Part of a small language model's weights.
Size: 8 layers, width 320, 5 heads of 64, vocabulary 32000, 17.1M parameters.
Each number is 128 + 32 x the weight over its row's rms, rounded and kept within 0 to 255. Layers, rows and columns count from 0. The size above them is the row's rms in percent of the matrix's.

# layer 3 attention query, 320x320, rms 0.118, rows 105-126, columns 160-319
size [ 96 100  94 102 100  92 102  89  96  99  96  96  93  96  98 104  98 102  93  92  90  99]
[[135 119 106 131 156  92  70 141 119 163 120 152  60 157 137 121  92 150 116  92 151 132  91 192  64 120 110  81 121  81 133 118 112 127 191 116 153  88 149 124  91 158 103 150 151 130 135 189 125 146 154 143 158 134 123 149 147 161 138 100 107 175 143 145 195  64 126 109 170 128 136 147 142 102 166 133 130  95 112 110 137  86 173 136  78 126 129 136 144 171 120 109 102 130 113 132 133  59  82  34  78  99 164 142 123 175  51 205 195 122 103 152  61 152 113 132 119 208 127 151 111 156  83 178 136 148 156 112 111 169 114 121 101 131 130  95 144 165 171 106 191 130  83 157 112 178 173 137 140 189  64 142  88 103 134 104  83 176 164 127]
 [224 142 157 138 147 149 135  88 147 105 106  92 151 210 146 161 103  76 169 103  81 104 122 103 125 107 168 155 132 149 113 100 164  77 116 115 127 101 117 147 113 149  80 144  97 150 217 184 126 126 131  71 122 133 142 154 145 164  68 162 173 109 134 113 102 121 160 104 120 110 130 150 116  95 132  93 125  95  96  79 106 126 186  82 162  98 115  90 124  92 115 135 116  82 158  88 158 135 128 115 155 164 174 180 118 132 141 114 127 109 124 138 128  91 133 134  97 112 126  64 164 145  93 173  78 100 149  78 108 166 137 104 124 139 108  72  89 126  31 141  89 107 125  86 119 124 162  81 123 124 138 151 116 139  96 174 130 107 168  62]
 [150 104 124  74 158 113 226 182  91 161  75 106  82 147 154 135 195 143 139 158 140 106 110 153  97 124 111 153 142  58 146 100 141 165 172 146 120 192 151 155  98 156 125  82 109 144 208 147  79 139 102 141 152 133 113 155 125 125 118 196 164 135 120 190 139 108 128 124 101 122 176 142 164 106 129  80 166 140 142 107 143  60 116 178 152 135 143  88 144  97 123 171 163 115  21 137 143 109 118 101 120 106 127 152 188 152 121 164 130  80 107 144 161 140 137 124 165 100 127 165 196 105 116 133 159  61  95 114 127 103 146 147 180  90  97 153 133 128 104 126 126 122 134 107 142  89 174 105  92  59 114 158  95 158 132 130  86 130 103 118]
 [ 85 161 133 122 136 154 136 149 161 117 142 142 133 105 132 123 107  84 100 138 192 116 110  72 177 185 138 175  87 161 153 130 117 122 147 159 193 166 199  96 141 177 118 145  89  82 124 116  98  90  96 133  94  96 110 114  75 192  75 141 112  80 118  77 132 146 143 173 152 136 126 151 120 110  82 105  91 154 113 141 100 104 124 133  63 196 197 144 154 138  98 123  93 160 163  97 137 130 180 154 137 110 133 104 156 135 142 168 157  93 124 158  63 122  81 167 105  89 146 158 124 118 116 142 106  77  83  97 103 147 136 116 111 133 114 121 138 141 110 154  75 128 115 147 180 113 148 122  65 100 153 107  64 138 141 102 116 143 192 169]
 [ 68 123 137 148 139 119 141  91 149 125 115  62 107 117 152 131 163 154  76 140 148 151 122 140 134 118  74 149 149 122 117 110 113 116 126 146 167  77  65 130 130 131 162  70 112 104 145 161 191 126 128  99 115 173 100  64 142 146 152 121  57 123  89 202 105 172 136 119 135 110 130 124  85  95 157 148 145 121 171 125 139 109 134  74 166 185 140 115 141 137 159 134 148 150 100 107 139 167  85 148 126 105 157  91 156 104 161 135  73 133 165  93  87 111 115  97 109 127 117  97 153  89 120 135 131 218 129 158 143  80 133  50 210 120 127 153 155 109 155 151 159 119 126 139 169 145 132 139 149  89 128 190  91 145 151 124 154 110  79 105]
 [136 153 107 152 151  88 144 117 128 154 104  74 135  83 147  98 134 155 137 125  55 132 144  91 111 139 167  78 137  76 181 119 112 132 155 178 190 125 110 227  84 116 140 112 186  74 151 142 117 146  97 135 119  73  75 142 109  61 136  96 125  87 140 122 102 182 187  80 154 138 149 106 121 149  96 133 129 121 157  99 142 155 143 141  98  97 193 112 119 145 144 170 139 183 130 107 143 103 123  29 104 112 140 138 123  91  60 136 149 122 139 181 122 171 108 131 158  79 159  98  91 139 111 138 121 118 112 191 197 148 168 180 152 131  99 189 152 126 138  88  93 149 125 107 138 111 155 145 187 134 108 119 118 142  72 159 100 199 159 176]
 [138 141 131  87 152 138 137 191  85 132 116 160 124  77 108 128  99 149 140  61 113  92 114 174 119 130 173 130 148 116  59 155 124 154 152 131 106 108 162  74 104  96 101 116 132 120 136 130 101  78  81 116 153 121 131  95 134 105 119 195 110  52 127 111 183 154 124  96 111 143 169 133 141 131 140 184 116 160 174 177 152  93 124 190  80 154 136 117 143  66 159 179 164 137 114 134 162  83 142 198  90 104 121 121 130  31 165 133  85  83  92 105 142  89 177 134 138 151  70 100 142 148 149 123 179 112  85 122 130  54  92 118 140 107 124 115 167 116 120 121 128 124 127 159  52  54 144  98 150 100 133 139 127 134 110  89 179 120 133 117]
 [126  38  94  91  89 137 102 136 120 113 128  83  73  84  86 124  89 116  92 168 105 119  84 120  90 120 119 100 121 113 144 151 203 138 115 169 150 152 178 156  46 108 137 169 162  88 118 102 126 159 126 120 153 131 113  68 142 177 198 184 165 115 105 138 173 134  88 108 198 117 156 102 149  80 107 173 142  88 157 161 127 134  82  98 196 163 146 127 149 105 138 132  91 135 179 134 161 128 120 129 127 116 112  77 114 103 141 153  95  47 123 114  96 144 123 172  61 123  53 174 193 146 180 136 137  89 129 113 123 133 105 150 154 173 119 103 117 124 102 142 135 160 135 112 155  59 167 140 158 103 112 130 162 103 151 142 107 164  94  83]
 [168  85 111 157 113 105 100  70 101 153 138 127 142 116 176 122 155 135 146  97 191 132  95 128  99 115 157 131 134 111  82 182 154 125 108 154 188 108 142 125  99 165 157 109  93 121  76 147 119  71 102  83 124  79 107 133  60 146 104 102 181 186 132 159  67  87 120 149 118 131 200  72 114 109  90 104 167 101 114  75 137  85 155 145 108 124 120  99 183  96 152 163 108  88 125 140 130 142 195 124 128 112 194 110  89 110 170 126 139 124  66 153 101 128  92 152 146 128 150 166 140 104 104 195 126 135 103 119 173 156 100  99 140  92 133  85 119 110 116 118 114 130 111  66 138 130  81 132 105 161 176  98 164 146 220 105 115  94 103 147]
 [ 75 116 101 126 164 148 101  85 133 115  96 104 141 115  83 117 103 109 116 155 188  76 147  81 115 150 151 200 150 144 152 165 163  99 129 176 144  84 219 130 153 176 126 124 208 172 116 171 123 132 167 183 149 108 104 121 123 147 126 123 124 100 141 161  55  61 121 116 153 155 166 160 127 128 109 168 104 140  74 126 136 115  77 157 153 118 150 176 103  99  84 110  81  90 127 103 118 105 141 171 100 138  96 131  73  97 123 142 122  99 155 155  93  97 131 108 135 157  76  88 131 119 138 130 103 141 115  98 128 144 151 124 129 122 123 188 158 125 159  84 147 124  57  95 157 137 110 130  49 113 165 191  88 112 157  59 103  38  91 104]
 [142 108 117 143 125  79  88 166 106  92 169 173  94 153 186 132  76  80  87 101 128 146 127 115 129  98 176 173 144 129 171 157 109 156 113 161 106 155  65 110 213 131 131 127 152 131 131 146 133 126 100 116 102 152 134 217 112 137 120  53 141 136 131  85 103  99  86 107 124  90 158 147  99 121 163 134 158 143 166 134 226 117  94 134 161  85 123 127 120 131 137 178 126  90 165  99 159 185 117 119 146  83 148 151 148 143 109 144  60 136 101 138 142 141  82 197 114  82  99 118 117 106  99 136 164 160 164 143 125  82 117 162 156 120 133 166 190 145  83 133 195 110 172 100 131  50 157 100 100 158 117  81 123 135 110  76 171 153 121 119]
 [111 145 131 143 116  66 166 117 120  97 133 132 168  41 137 114 205 138 127 117 132 122 158 128 123  54 152 153 158  99 130 140 107 169 151 182  97 142 136 139 108  92 123  98 132 142 115 155 130 125  90 126 170 154  98 166 164 107 163  86 143 158 104 113  85 152 143 139 116 104 164 158 121  80 141  70 151 181  78 194 131 117 135 105  96 139 131 186  99  69 163  89 158 146  93  73  71  99 122 143 145 155 110 181 125  30 102 103 142  70  69  95  49  96  74 109 121 108 158 116 100 140 108 153 156 125 158 117 110 170 139 143 132 126 143 140 131 195  96  83 138 169 113 165 115 109 124 191 139 106 131 118 139 151 150 135 130 121  83 128]
 [ 94 144 109 112 124 105 102 137 135 158 160  96  78 105 113 109  97 156  93 141 120 156 151 103 160  78 165  61 132  89 144 148 162 101 122 160 121  75 121 134 117 111 135  86  65 141 141 147  94 153 114 115 138  85 124  88 163  69 154 125 120 173 157 114 179 147 145  84 111 121 126 132 146  99 136 113  92 117 133 119 162 230 133 111 154 196 179 138  85 133 155 141 116 102 126 100 104 156 130  90 145 161 139 138 110 158 113 119 162 124 145 183 123 116 141 107 134 109 100 166  65  27 123 157  93 106 149  42 171 124 118 164 116 101 138 111 134 137 126 122  94 118  85  94 161  74 162 163 153  96 108  94 161 126 140 143 143  81 128 154]
 [139 123 165 158 118 152 151 143  64 143 167  99 139 175 103 138 171 133 128  97 144 155 164 139 116 173 142 131 170 181  93 129 121 116 140  76 131 163 154 163 109 125  95 122 141  93 176 131 107 128 102 117 109 144 121 105 108 150 135  80  89 162 104 124 175 125 145  92 189 113 175 127 105  96 136 115  95  75 157  87 115 139 160 119 114 158 163 120 147 139  88 103 103 156 114 110 160 123 190 168 125 182 156 115 139 149 192 159 129 178 168 100 133 171 117 183 160 122 114 123 132 168 180 118 138 193 154 101 146 120  98 187 114 117  96 122 108 165 105 177 109 107 153 100 136 177 200 144 139  93 183 120  71 139 152 172 122 140 137 131]
 [141 115  89  97 193 137 137 121 160 148 143 125  99 123 159 121 150 181  83 119  83 152  86 110 157 152  93 101 114  65 120 110 184 155 200 167 161 147 101  91 138 111 165 130 113 129 145  49 172 111 121 184 154 115 111  93 104 149  96 106 127 141 162 109 111 145  98  94 101 109 121 133 124  92  92 113 142 111 130 146  88  72 136 110 152  90 139 112  86 160 122 172  98 105  97 123 107 120 146 126 105 161 130  87 113 102  95  91  86 123 146 106 200 131  88 156 179 139 156 112  70 114 140 108 170 202 128 155 129 132 100 194 172 124 121  94 148 182 158 190 148  74 116 155 112 105 137  81 135  30 171 150  70 186 110 133 108 117 129 100]
 [154 138 140 122 139 147  87  96 166  85 133 140 166 171 124 146  54 119  99  64 131 146  39 139 171  88 123 120 145 141 134 145 105 147 128 182  87  66 103 167 149 161 117 174 109 163 173  92 131 152 153  96  88  99  90 159 142 132 155 153 111 124  91 122  87 101  96 167 136 134 163 102 103  93 143 108 169 119 178 157 137 114 168 153 113 122 131 173 146 105 122 121 135  91 181  97 158 153 118  95 114  97 149 142 123 113  41 176 151  98 123 178  92 120 110 124 175 152 127 158 135 111 232 143 109  87  73  96 151 103 148 110 149  54 145 152 138 129 107 166 152 143 125 137  82 157  98 122  58 127 139 195 133 130 107 129  92 146 200 114]
 [155 143  84 186 185 121 144 130  80 132 145 102 123 145 214 192 141 107  64 161 157 143 116 157 122  86 124 130 113  73 150 145 190  97 164  77 108  87 147 143  79 129 129  82  85 189 143 131 133  94 148 126  83  80 126 142 141 139 107 166  75 128 118 104  94 121 117  87 160 113 112  73 123 157 125 122 140 123 117 130 151 124 138 150 110 111  99  88 122 194 156 116 119 126 161 134 165 119  82 136 108 167 110 120 127 144 136 154 147 120 139 115 155  81 118 165 113  83 124 122 127 118 107 199  82 138  85 111 162 197 178 125  85 130 104  85  97 146 106 170  51 126 119 120 197 106 141 147 136 115 143 107 185  95 109 157  82 111  87  63]
 [193  78 115 141 133 125 156  85 130  89 104  96  99 120 139 134 130 142 166 108 153 140 134 143 155 134 139 111 101 142 114 166 116 109  96 154 152 127 109 125 112  95 164  87 112 178 155 131 115 143 123  92  78 140 110 170 128 100 157  94 166 145 126 106 144 111 189 128 100 170 160  94 109 121 171 160 132 165 164 122  76  98 158 173 154 148 164 129 111 127  87 144  80 155 106 111 101 186 163  92 138 136 104 163 128  88 165 111  99 174 133  93 134  98  85  80  84 102 148 222  37 162 120 168 169  87 164 137 188  77 167 209 165 117 126 114 100 145 172 186 173 117 123 166 124 128 105 154 147 174 173 131  98 110 125 111 113 181  69 114]
 [156 136 149 126  85 143 134  90 145 175 133 144 202  87  62 152 101 110 136 131 184 139 138 114 132 130 162 154 157  86 139 106 111  97 128 144 152  89 172 139 110 110  98 175 126  86 142 120 132 130 133 197  93 146 115  68 134  79  75 130 175 122 198 110 159 108 109 129 167 184 140 167 117 186  98 100 134 153 150 147  92 148 162 172 141 138 120  21 104  96 183  95 106 169  59 184  92 109 104 126 112 115 138 149 104 104 172 115 166 146 126 101 140 176 115 172  99 127 162 160 160 161 113 111  68 175 135 105 144 143  80 148 119 163 143 124 101 191 139 117 116 141 153 129 163 150 116 125 111 183 104 125 115 186 184 117 166 134 156 186]
 [149 118 111  83  52 131  77 129 138 160 142 101  81  99 180 123 158 115 100 135 116 136 159 132 151 204 118 135 158 185  99 176  32 134 126 142 216 212 154 112 187 125 142 132 179 119 110 180 118 141 144 136 118 102  92  80  83 105 165  76 127  85 109  83 148 126  82 109 125 170 126 160 155 124 149 129 100 114  99 168 127 130 179 138 111 132 149 133 126 103 162  96 111 104 164 164 175  87 129 115 122 182 144  90 125 121 162 163 104  97 103 123 159  61  80 157 106 150 142 152 155 150 153 110  72 103 141 134  96 154 194 127 114  84 121 154 150  85 169  97 174 141  93 102 161 135 136  84 161 121 109 127 108  93 155 163  78 140 159 230]
 [133  88 156 113 109 111  66 147 125 143 107 154 110  88 143 150  86  66  97 101 125  66 150 139  94 110 155 134 141 103  91 121 166  69 114 131 142 102 115 173 143 143 101 142 108 136 134 112 142  95 109 117 121 151 166  96 156 173 183 124  87  82 109 137 126 112 106 158 148 121 161 176 191 117 112 124 132 151 170 129 112 117 157  98 180 118  72   0 104 141  97  93 183 145 179 136 149 119 152 190 119 120 145 129 190  99  93 140  98 145  48 186 144 156 116 179 126 159 105 131 151 127 134 134 146 125  87  86 133 144 110  93  72 138 133 103 103  70 182 139 147 121 128 179 100 162 170 127  59 129 100  71  82 153 117 188 103 143 138 140]
 [157 148 155 130 207 132 127 130 164 105 158  99 109 136 119 191 174 134 152  64  26 126 172 130 147 143 124 119 148 102 142 132 173 135 145 151  79  95 155 147  87 130  93 112 103 132 128  73  84 101 109 105 143 105 151 157 170 126  85 105 134 102 132 185 109 109 114 122 121 152 127  94 168  81 132 148 155 108 135 114 137 150 157  89  95 128  98  96 118  91 150 142 169 105 111 155 135  83 136 114 160 135 147 172 187 157 173 124 119 148 102  65  95 104 137 141 123 154 181  73 141 112 141 125  80 147 141 136 117 138 119 127 149  75 164 135 113 118 153 101 136 143  77 108 111 126 116 134 160  93 126 144 163 188 129  88 101  78  74 143]]
# layer 3 attention key, 320x320, rms 0.113, rows 105-125, columns 160-319
size [102 103  92 104 108  92 104  91  95 106  98  97  98  95 102  99  96  98  97  90  99]
[[111 108 139 102  40 139 137 174 164  79 175 112 131 143 136 182  69 119 124 141 150 107  92 110  78 162 163 165 144 137 150  52 124 141 148 148  95 120 108 122 147 133 121 212 146 133 128 114 136 149 129 108 137 125 146 146 156 160 103  64  77  77 168 104 130 136  38 148 120 134  84 148 143 115 153 148 150 129  98 133 146 100 162 151 111 141 127 157 105  74 126 124 173  77 135 103 135 129 180 128 128  93 138  80 110 177 184  97 149 169 172 155 111 140 103 209  70 119 167 150 108 140 134  93 148 125 145 145 106 107 173 103 109  79  93  92 200 159 151 158 112 149 150  81 120 151 136  59 120 125 111 152 159 158 155 123  87 122 122 160]
 [130  90 154 174 132 107 106 141  69 149 141 115 127 153 143 103 152 136 158 146 171  88 129 148 151 118 134  45  66 101 126 209 187 148 169 127 139 137 163 162 117 129 188  93 140 128 155 174 146 138 119 117 122 161 112 152  93 132 117 125  84  90 125 143 153 128 156 162 166  87 136 124  88 150 123 151 135  90 138 137 135 202 196 183  98 146 187 168 150 141 114 175  98 140 187  54 139 140 160 135 140 134 115 164  74 119 135 129  96 145 140 116 120 187 112 151 117 161 113  79 101 139 112 131 154 133 146  67 123 157 149 162  31  87 155 119 133 128  76 128 131 149  95  77 103  95 151  62 152 153 194 126  97 115 112 157 100 113 161 161]
 [124 144 158 123 145 101 122 124 132  94 188 171 171 133 122 135  89 141 169 100 109 116 168 185 133 126 152  89 111 162 102 206 133 121 149 159  95 133 163 116 143 124 136 154 120 109 136  90 139 134  96 134 143 143 125  95 140 120 152  96 127  60 123 116  95 129 139 122 108 155 125 111 120 127 193 185  81  95 154  74 196 114  98 158 126 126 182 109 106  96 141  91  98 140 130 132 163 174 117 136 125  57 123 157 105  87  25 187 140 124 173  61  97 128 124 171 136 120 108 111 148  98 136 132 173 201  90 147 157 200 105 100 135 161 114 129 128  68 148 164 164 121 108 134 197 163 156 146 196 134 115 120 117 115  52  89  81  84 158 108]
 [ 57 137 118 166 195 206 155 117 147 110 135 130 100 131  80 156 201 112  62 155 197 130 157 103 106 146 129  94 139  87 105 196 149 162 157 134 135  53  86  99 199 128 104 140 114 114  70  76  77 159 116 113 148 106  98 122 120 147 111 112 152 169 145 100 110 145 187  80 134 180 138  90 134  89 120  60 139 144 117 155  77 109 127 101 174 160 139 140 170 111 155 136 167 144 176 185 121  97 102 167 181 159 122  88  94 136 131 139 127  94  89 189 103 161 132 103  94 102 115 105 124 103 162 133 147 132  98  91  68 134 129 147 207  83 137 184 118 121 166 113 105 113 151 183 197 107 131 122 103 131 112 114  78 104 158 124 101 181 109  76]
 [138 123  88 111 128 115 127 144 156 123 115 109 110 175 124  89 128 148 143  76 163  80 121 160 168  90 150 164 148 171 146  55 120 135 129 146 201 183  47 116 184 146 136 126  83 142 176 117 165 157 142 127 105 144  82  93 172  99 190 110 120 103 145 116 128 113 135 170  86  85 132 184 157 157 119  90 161 121 123 173 150 123 143 110  73 140 109  90 154 115 133 186 136 111 169  73  87 125 104 147 137 114 156 160 174  54 133 140  62  97 119 171 176 114 118 111  84 132 127 203 125 153  94 129  86 108 174 161 135 133  59 134 129 101  98 110 149  94 202  82 160 128 157 115 140 122 120 111 129  70  89 151 132  87  98 150 178  99 101 193]
 [130 115  91 126 143 194  77  90 141  92 119 187 103  91 104 177 131 172 116 123 109 119 189 130 102 107  87 100 187 112 154 116 102 185 143 118 147 115 143 105 198  99 199 127  79 146 125 142 128 136 150 148 124 141 161 104 106 140 146 137 104 156 102 135 129 118 154  87 152 143 222 175 122 207 145  98 118 173 125 129 123  86 101 168 111 165 104 156  96 122 119 126 117 150 129 125 140 127 190 172 106 127 116  98 228 140 114  74 227 122 106 115 152 124  87 168 131 134  72  95 143 112 189 113 107  79 146 174 137 157 117  61 110 146 138 131  82  73 113 100 122 115 135  80 100 126 165  98 120 112 111 202 110 100 119  97 140 109  28 115]
 [162  96 121 130  88  73 105 177 128 109 170 147 146  84 133 116 143 111 108 178  87 146 102  78 155 188 149 190  79 161 134 152 100 179 113  88 123 160 166 120 141  69 109 110 105 134 132 127  74  81 120 120 130 152 156  86 157 181 198 187  96 167 127  91 111  86 161 105 116 139 186 128  84  72 115 172 175 207 173 109 145 113 107 175  97 137 149 133  84  80 104 132 108 140 137 122 152 119 112 138 144 117 117 121 131 108 107 141 155  98 159 120 139  70 152 131 146 182  89  99 179 160 107 158 116  98 148  96 150  88 143 146 114  97  84 144  82 123 164 157 109 155 120 109 153  92 159 140 130 115 156  62  87 100  45 129 127 155 146 138]
 [100 107 133  94 153 118 126 118 141 133 135 158  91 112  73 132 136  77 135 170 103  88 125 137 144 140 154 161 180 175 147 122 142 181  49 152 131 132  85 116  96 119 133 121 158  77 163  47 105 117 141 114 150 132 184 129 133 135 132 119 129 112 157 107 155 185 141  97  67 177 176  76 102  93 125 118 117 117 180 172 141 127 164 167 184 170 122 106 120  72 114 105 133 112 138 129 103 115 145  86 129 192  55 195 172 122  86 159 104 156 125 128 100 163 115  83  79 110 129 181 109 127 133 174 150 136 160 147 100 125 105 207 136  84  97  95 135 128 162 116 113 144 113  84 109 132 171 143 121 120 123  98  97 123 130 118 160 183 161 147]
 [133 100 157 193 125 177 106  65  80 113 139  66 138 108  94  90 128 173 189 125 116 168 175 149 164 159  91 147 196 108 136 169 104  86 102 146 181 175 194 137 137  84 137  88 139 110 171 195  95 143 183  82  99 121 140 139 103  97  22 154 104  45 120  95  66 189  89 145 116 130 146 135 137  98 104 136 124 139 125 125  95 162 154 137 131 146 147 164 150 156  88 112 172 134 144 108 154 200 154 158 129  56  92 111 193 134 155  81  96 123 163  99 137 140 137 106 182  97  86 120 171  92 127 143 142 125  92 136 156  55 162 118 122  95 107 130  77 112  89 159 110 138 143 139 127 154 105 131  82 112 116 163 196 114 124 142 151 138 116 105]
 [ 96  98 133  88 118 131 128 131 172 166 128 143 120 131 195 151 142 100 171 163 169 102 141 151 151 155  97 129 127 131  77 162  66 133 170 134 143  85 177 148 140 199 128 185  74 148 124 112  88  70 120  99 140  53 102  56 150 134 105 164 109 101 130 130 116 133 148 143 136 127  90 105 150  84 137 136 143 113 162 138 101 112 123  81 160 116 212 114 125 184 143  92 113 140 150 149 136 177 148 146 117  72 136 130 128 143  78 180 126 168  92  79 146 127 129  85 128 105 108 123  82 122 138 147 163 111 116 147 111 135 109 166 213 109 116 186 142 159 115  95  95 129 117 157 167 142 129  65 143 126 167 128 212 168 141 162 103 179 116 148]
 [149 132  70 135 141 114 154 105 102 197 107 188 156 163 150  86 126 127 117 124 151  75 102 100  88  72  84 121 104  83  86 124 120 194 110 113 177  68 155 151 122 136  76 152  82  94  81  90  92 138 123 145 209 115 147 167 119 106 146 110 104 103 131  77 169  97  98  72 108 105 116 173 154 119 128 120 145 140 126 111 157 106  85 150 151 145 103 135 190 100 145 134 157   0 119 124 147 136 114 177 128 137  93 164 134 117 101  75 141  89 181 110 123 145  93 164 124 118  97 122 175 111 150  69 102 113  80 127 167 145 163 135  91 118  65 197 137 108 131 133 119 146  96 182  98 166 139 161 141 135 144 124 139 141 139 132 176 143  93 138]
 [112 131 121  71 172 128 147 118 161 134 148 145 116  87 185  72 118 120 114 136 162  88 113 106 138 169  93 101 133 209 139  96  72 175 150 149 116  79 115 100 127 126 132 181 132  86 140 151 157 102 150 107 166 150  92 155 139 124  94 154 200 181 126 150 140 173 136  92 163 126 117 171  94 129 213 102 157 137 106 101 138 122  79 168 110 139 107  60  90  91 119 132 138 122 164 183 139 148 164 125 107  99 171  44 117 159 136 112  85 125 114  58 187 146 169 168 162 143 147 146  97 131 135 152  98 155  89  54  84  78  75 116 117 105  91  90 117 180 115 144  96 146 120 134 170 128 185 147 172 133 142 170  78 120 106 169 163 136 141 134]
 [119 139  95 139 184 169 151 100 118 131 110 142 140 133 184 110  64 143 108  90 129 176 166 162 122 101 159 121 138 140 128 129  96 114 158 145 121 111  91 109 177 145 124 116  98 131 135 173 112 118  76 100  97 205  95 100  57  93 176 135 120 144 145  92  78 139  94  82 113 107 112 133  95 171  91 118 170 202 109 177 122 106 156  79 173 129  47  84 138 175 145 156 179  94 164 143 124 141 151 110 164  86 113 138 136 168 121 170 121  72  46 107 175 123 124 136 161 186 129 125 194 103 173 120 144 184 139 111 121 106 147 162 166 111 134 118 143 138 126  54 131 133  84 105 135  90 139  90  97 142 133 132 104 169  70 104 154 143  70 142]
 [100 135 173 189 112 123 140 113 106 138  85 112  92 137 153 146 142 125 187 116 130 124  99 124 168 123  70  77 125 142 178  92 123 176 149 134 148 207 135 121 150  92 120 133 133  48 128  84 143 135 190  67 106 144 126 118 117 146 189 155 135 145 126 165 126 110  94 151 153 113 123  71 162  94 117 127 124 123 117 136 151 124 173 136 119 156 122 160 112 110 149 141 112 103 100 103 119 152  87 144 170 100 189 123 161 151 126 197 156 123 125 128 109 138 126 138 133 167 139 185  85  91 174 141 105 202 143 184 149 147 112 100 155 102 143 146 123 175 116 148 129 200  82 104  88 121 142  86 164 141 132 178 170 128 172 185 127 154 164 144]
 [204 119 148  99 149  91  93 119 138 107 143 165 171  94 146 156 116 123 125 149 157 163 102 146 133 127 132  87 147 151 187 100 149 142 211 203 192 148 118 125 109 160 170 159 114 116 171 205  87 122 110 149  99 176  72 165  90 143 123  91 131 107 126 107 145 129 103 135 151 136 105 100 137  68 124  92  95 141 126 112 159 123 140 176 122  95 165 165  79 117  78 200 117  91 100 122 100 159 136  85 134 119 159 130 128 103  93 135 104 132  68  98 103 183 127 164  54 185  71 129 159 208 153  98  55  57 160 132 159 137 175 130  94  70 195  78 114 145 141 150 138 126 103 113 136  85 119  50 124 175 147 132 140 144 149 138 145 156 113 140]
 [149 114 163  98 120 140 137 149  99 120 122 142 144 140 158 158  71 129  93 111 169 184 161 195 115 112 100 116 112  88 117 137 177 131 135  89 178 181 157 134 112 149 147 170  90 166 137 125  70 156  54 134 144  70 149 133 134 170  91 135 143 121 113 132 138 139 102 162 156 131 110 146 135 148  77 131 133 121 153  74 107 167 155 136 120 138 157 112  54  62  86 111  59 127 135 137  85 134  73 105 131 153 188  80 159 114  55 120 149 177 125 130 123 107 127  23 146 120 133 156  96 123 119 135 165 191 160 182  71  82 146 129 110 145 114 122 146 111 114 143 119 153 172 154 143 164 170 147 104 154 143  88 129 165  41 176 117  82 133 170]
 [ 91 128 178 141 110 115 119 127  93 112 123 136 127 137 112 117 191 182 159  80 151 102 119  85 151  91 184 123 163 167 131 101 167 107 138 141 157 190 180  87 106 150 187  95 144 171 119 178 135 161 144 118 142 109 149 206  53 115  93 105 127 105  92 134 127 149 161 149 108 126 122 111  80 138 159 123 156 157 169  78 204 141 139 107 148 157 176 124 155 104  96 136 121 101 148 108 113 155 156 218 120 103 130 128 122 148 129 133 107  85  70  89  87 170  91 127 101  81 112 116 187 158 110 124 101 147 121 150 127 131  96 105 129 151  63 121 145 103  96 197  52 102 107 167 128 103 153  92 194 105 205 109 194 118 119 109 149 116  77 157]
 [164 119  62 144 107  56 158 129 129  71 118 203 101 111 111 106 160 166 141 124  79 109  66  92 125  31 135 138 108 119 123 108 125 116 151 145  89  91 166 104  88 167 107 122 134 115 122 118 148 135 177 128  87 196 180 127 122 117 109 147 144  82 114 110  97 113 219 154 151 124 107 120 137 142 106 155 113 168 111 139 118 102 137 160 168 152 159 184 101 161 149 140 169 130 139  98  77  96  69 137 141  72 160 180 129 155 148 103 148 128 116  89  77  42  84  87 128 128 105 136 138 102 187  50  62 132 138  87 153  97 127  98 182 155 130 175 119 156  61 139 127 125 133 116 147 111 108 106 176  68 116 135 103 162 125 152 106 212 125 107]
 [126 159 109 126  77  91 158 113 202 109  72  99 157 146 119 143 154  96  73 132 183 126 149 169 196 121  68 135 174 148 116  79  90 113 126  81 127 120  89 140 107 123 112 130 124 173 131 156 105 125  87 108 123 139 122  96 191 157 144  95 115 144 148 125 132 190 119 132 158 190 132  73 136 170 161  54 132 156 136 102 161  92 133 220 120 151 111 164 167 115  66 111 150 167  82 106  89 116 174 123 143 138 123 124 142  53 134 108 141 101  88 143 113 144 146 154 138 184 110 121 137 165 164 139  96 144 140  93 181 167 176 103 168 153 100 162  76 149  91 110 121 120 154 160 145  85  63 108  71 172 136 136 102 161 140 140  87 132 107 117]
 [ 81 146  95 142 107 142  98 144 139 177 187 154 117 136 103  97 118 158 118 107 125 109 123 191 109 125 145 109 147 123 160 132 140 140 167 175 176 122  92 137 129 101 186 109 138 128 127  80 174 133 193  55 182 164 147 143  46 126 134 154  98  74 101  86 116 116 172 181 173 103 126  80 140 117 131 163 106 150 136 123 127 160 115 120 131 122 137  98 122 112 112 141 142 110 112 155 150  79 124 103 122  73  96 110  84 130 143  96  81 158 174 138 107 160 146 156 103 129  63 139 111 139  80 151 117 173  89 112 120 151  93 170 158 159 173 142 109 115 137 162 110  97 139 211 109 198 126  91 106 119 114 178 150 179 128 183 116 151  85 142]
 [108 140 138  99 147  92  84 100  97 125 110 147  91 193 120 148 126 160 161 151 137 109 155 129  81 145  86 131  54 115 115 167 162 110 124 129 103 119 127 139  66 113 156  83  95 146 139 109 148  65  95 154 121 106  88 108 121 119  82 142 129 130 110 124  95 135 102 136 110 140 189 105  82  89 127 118 124 107 149  98 145 185 106 140 150 103 157 154 114  74 142 122 115  70  71 104 112 159 143 137 126 155 121 151 195  85 178 132 174 191 159 106  95 107 196 143 120 178 107  70 101  86 106 131 132 170 169  70 121  85 127 139 217 109 183 121 113 166  91  90 109 153 115 108 116  78 163 169  94 103 139 209  81  83  88 140 138 127 137  84]]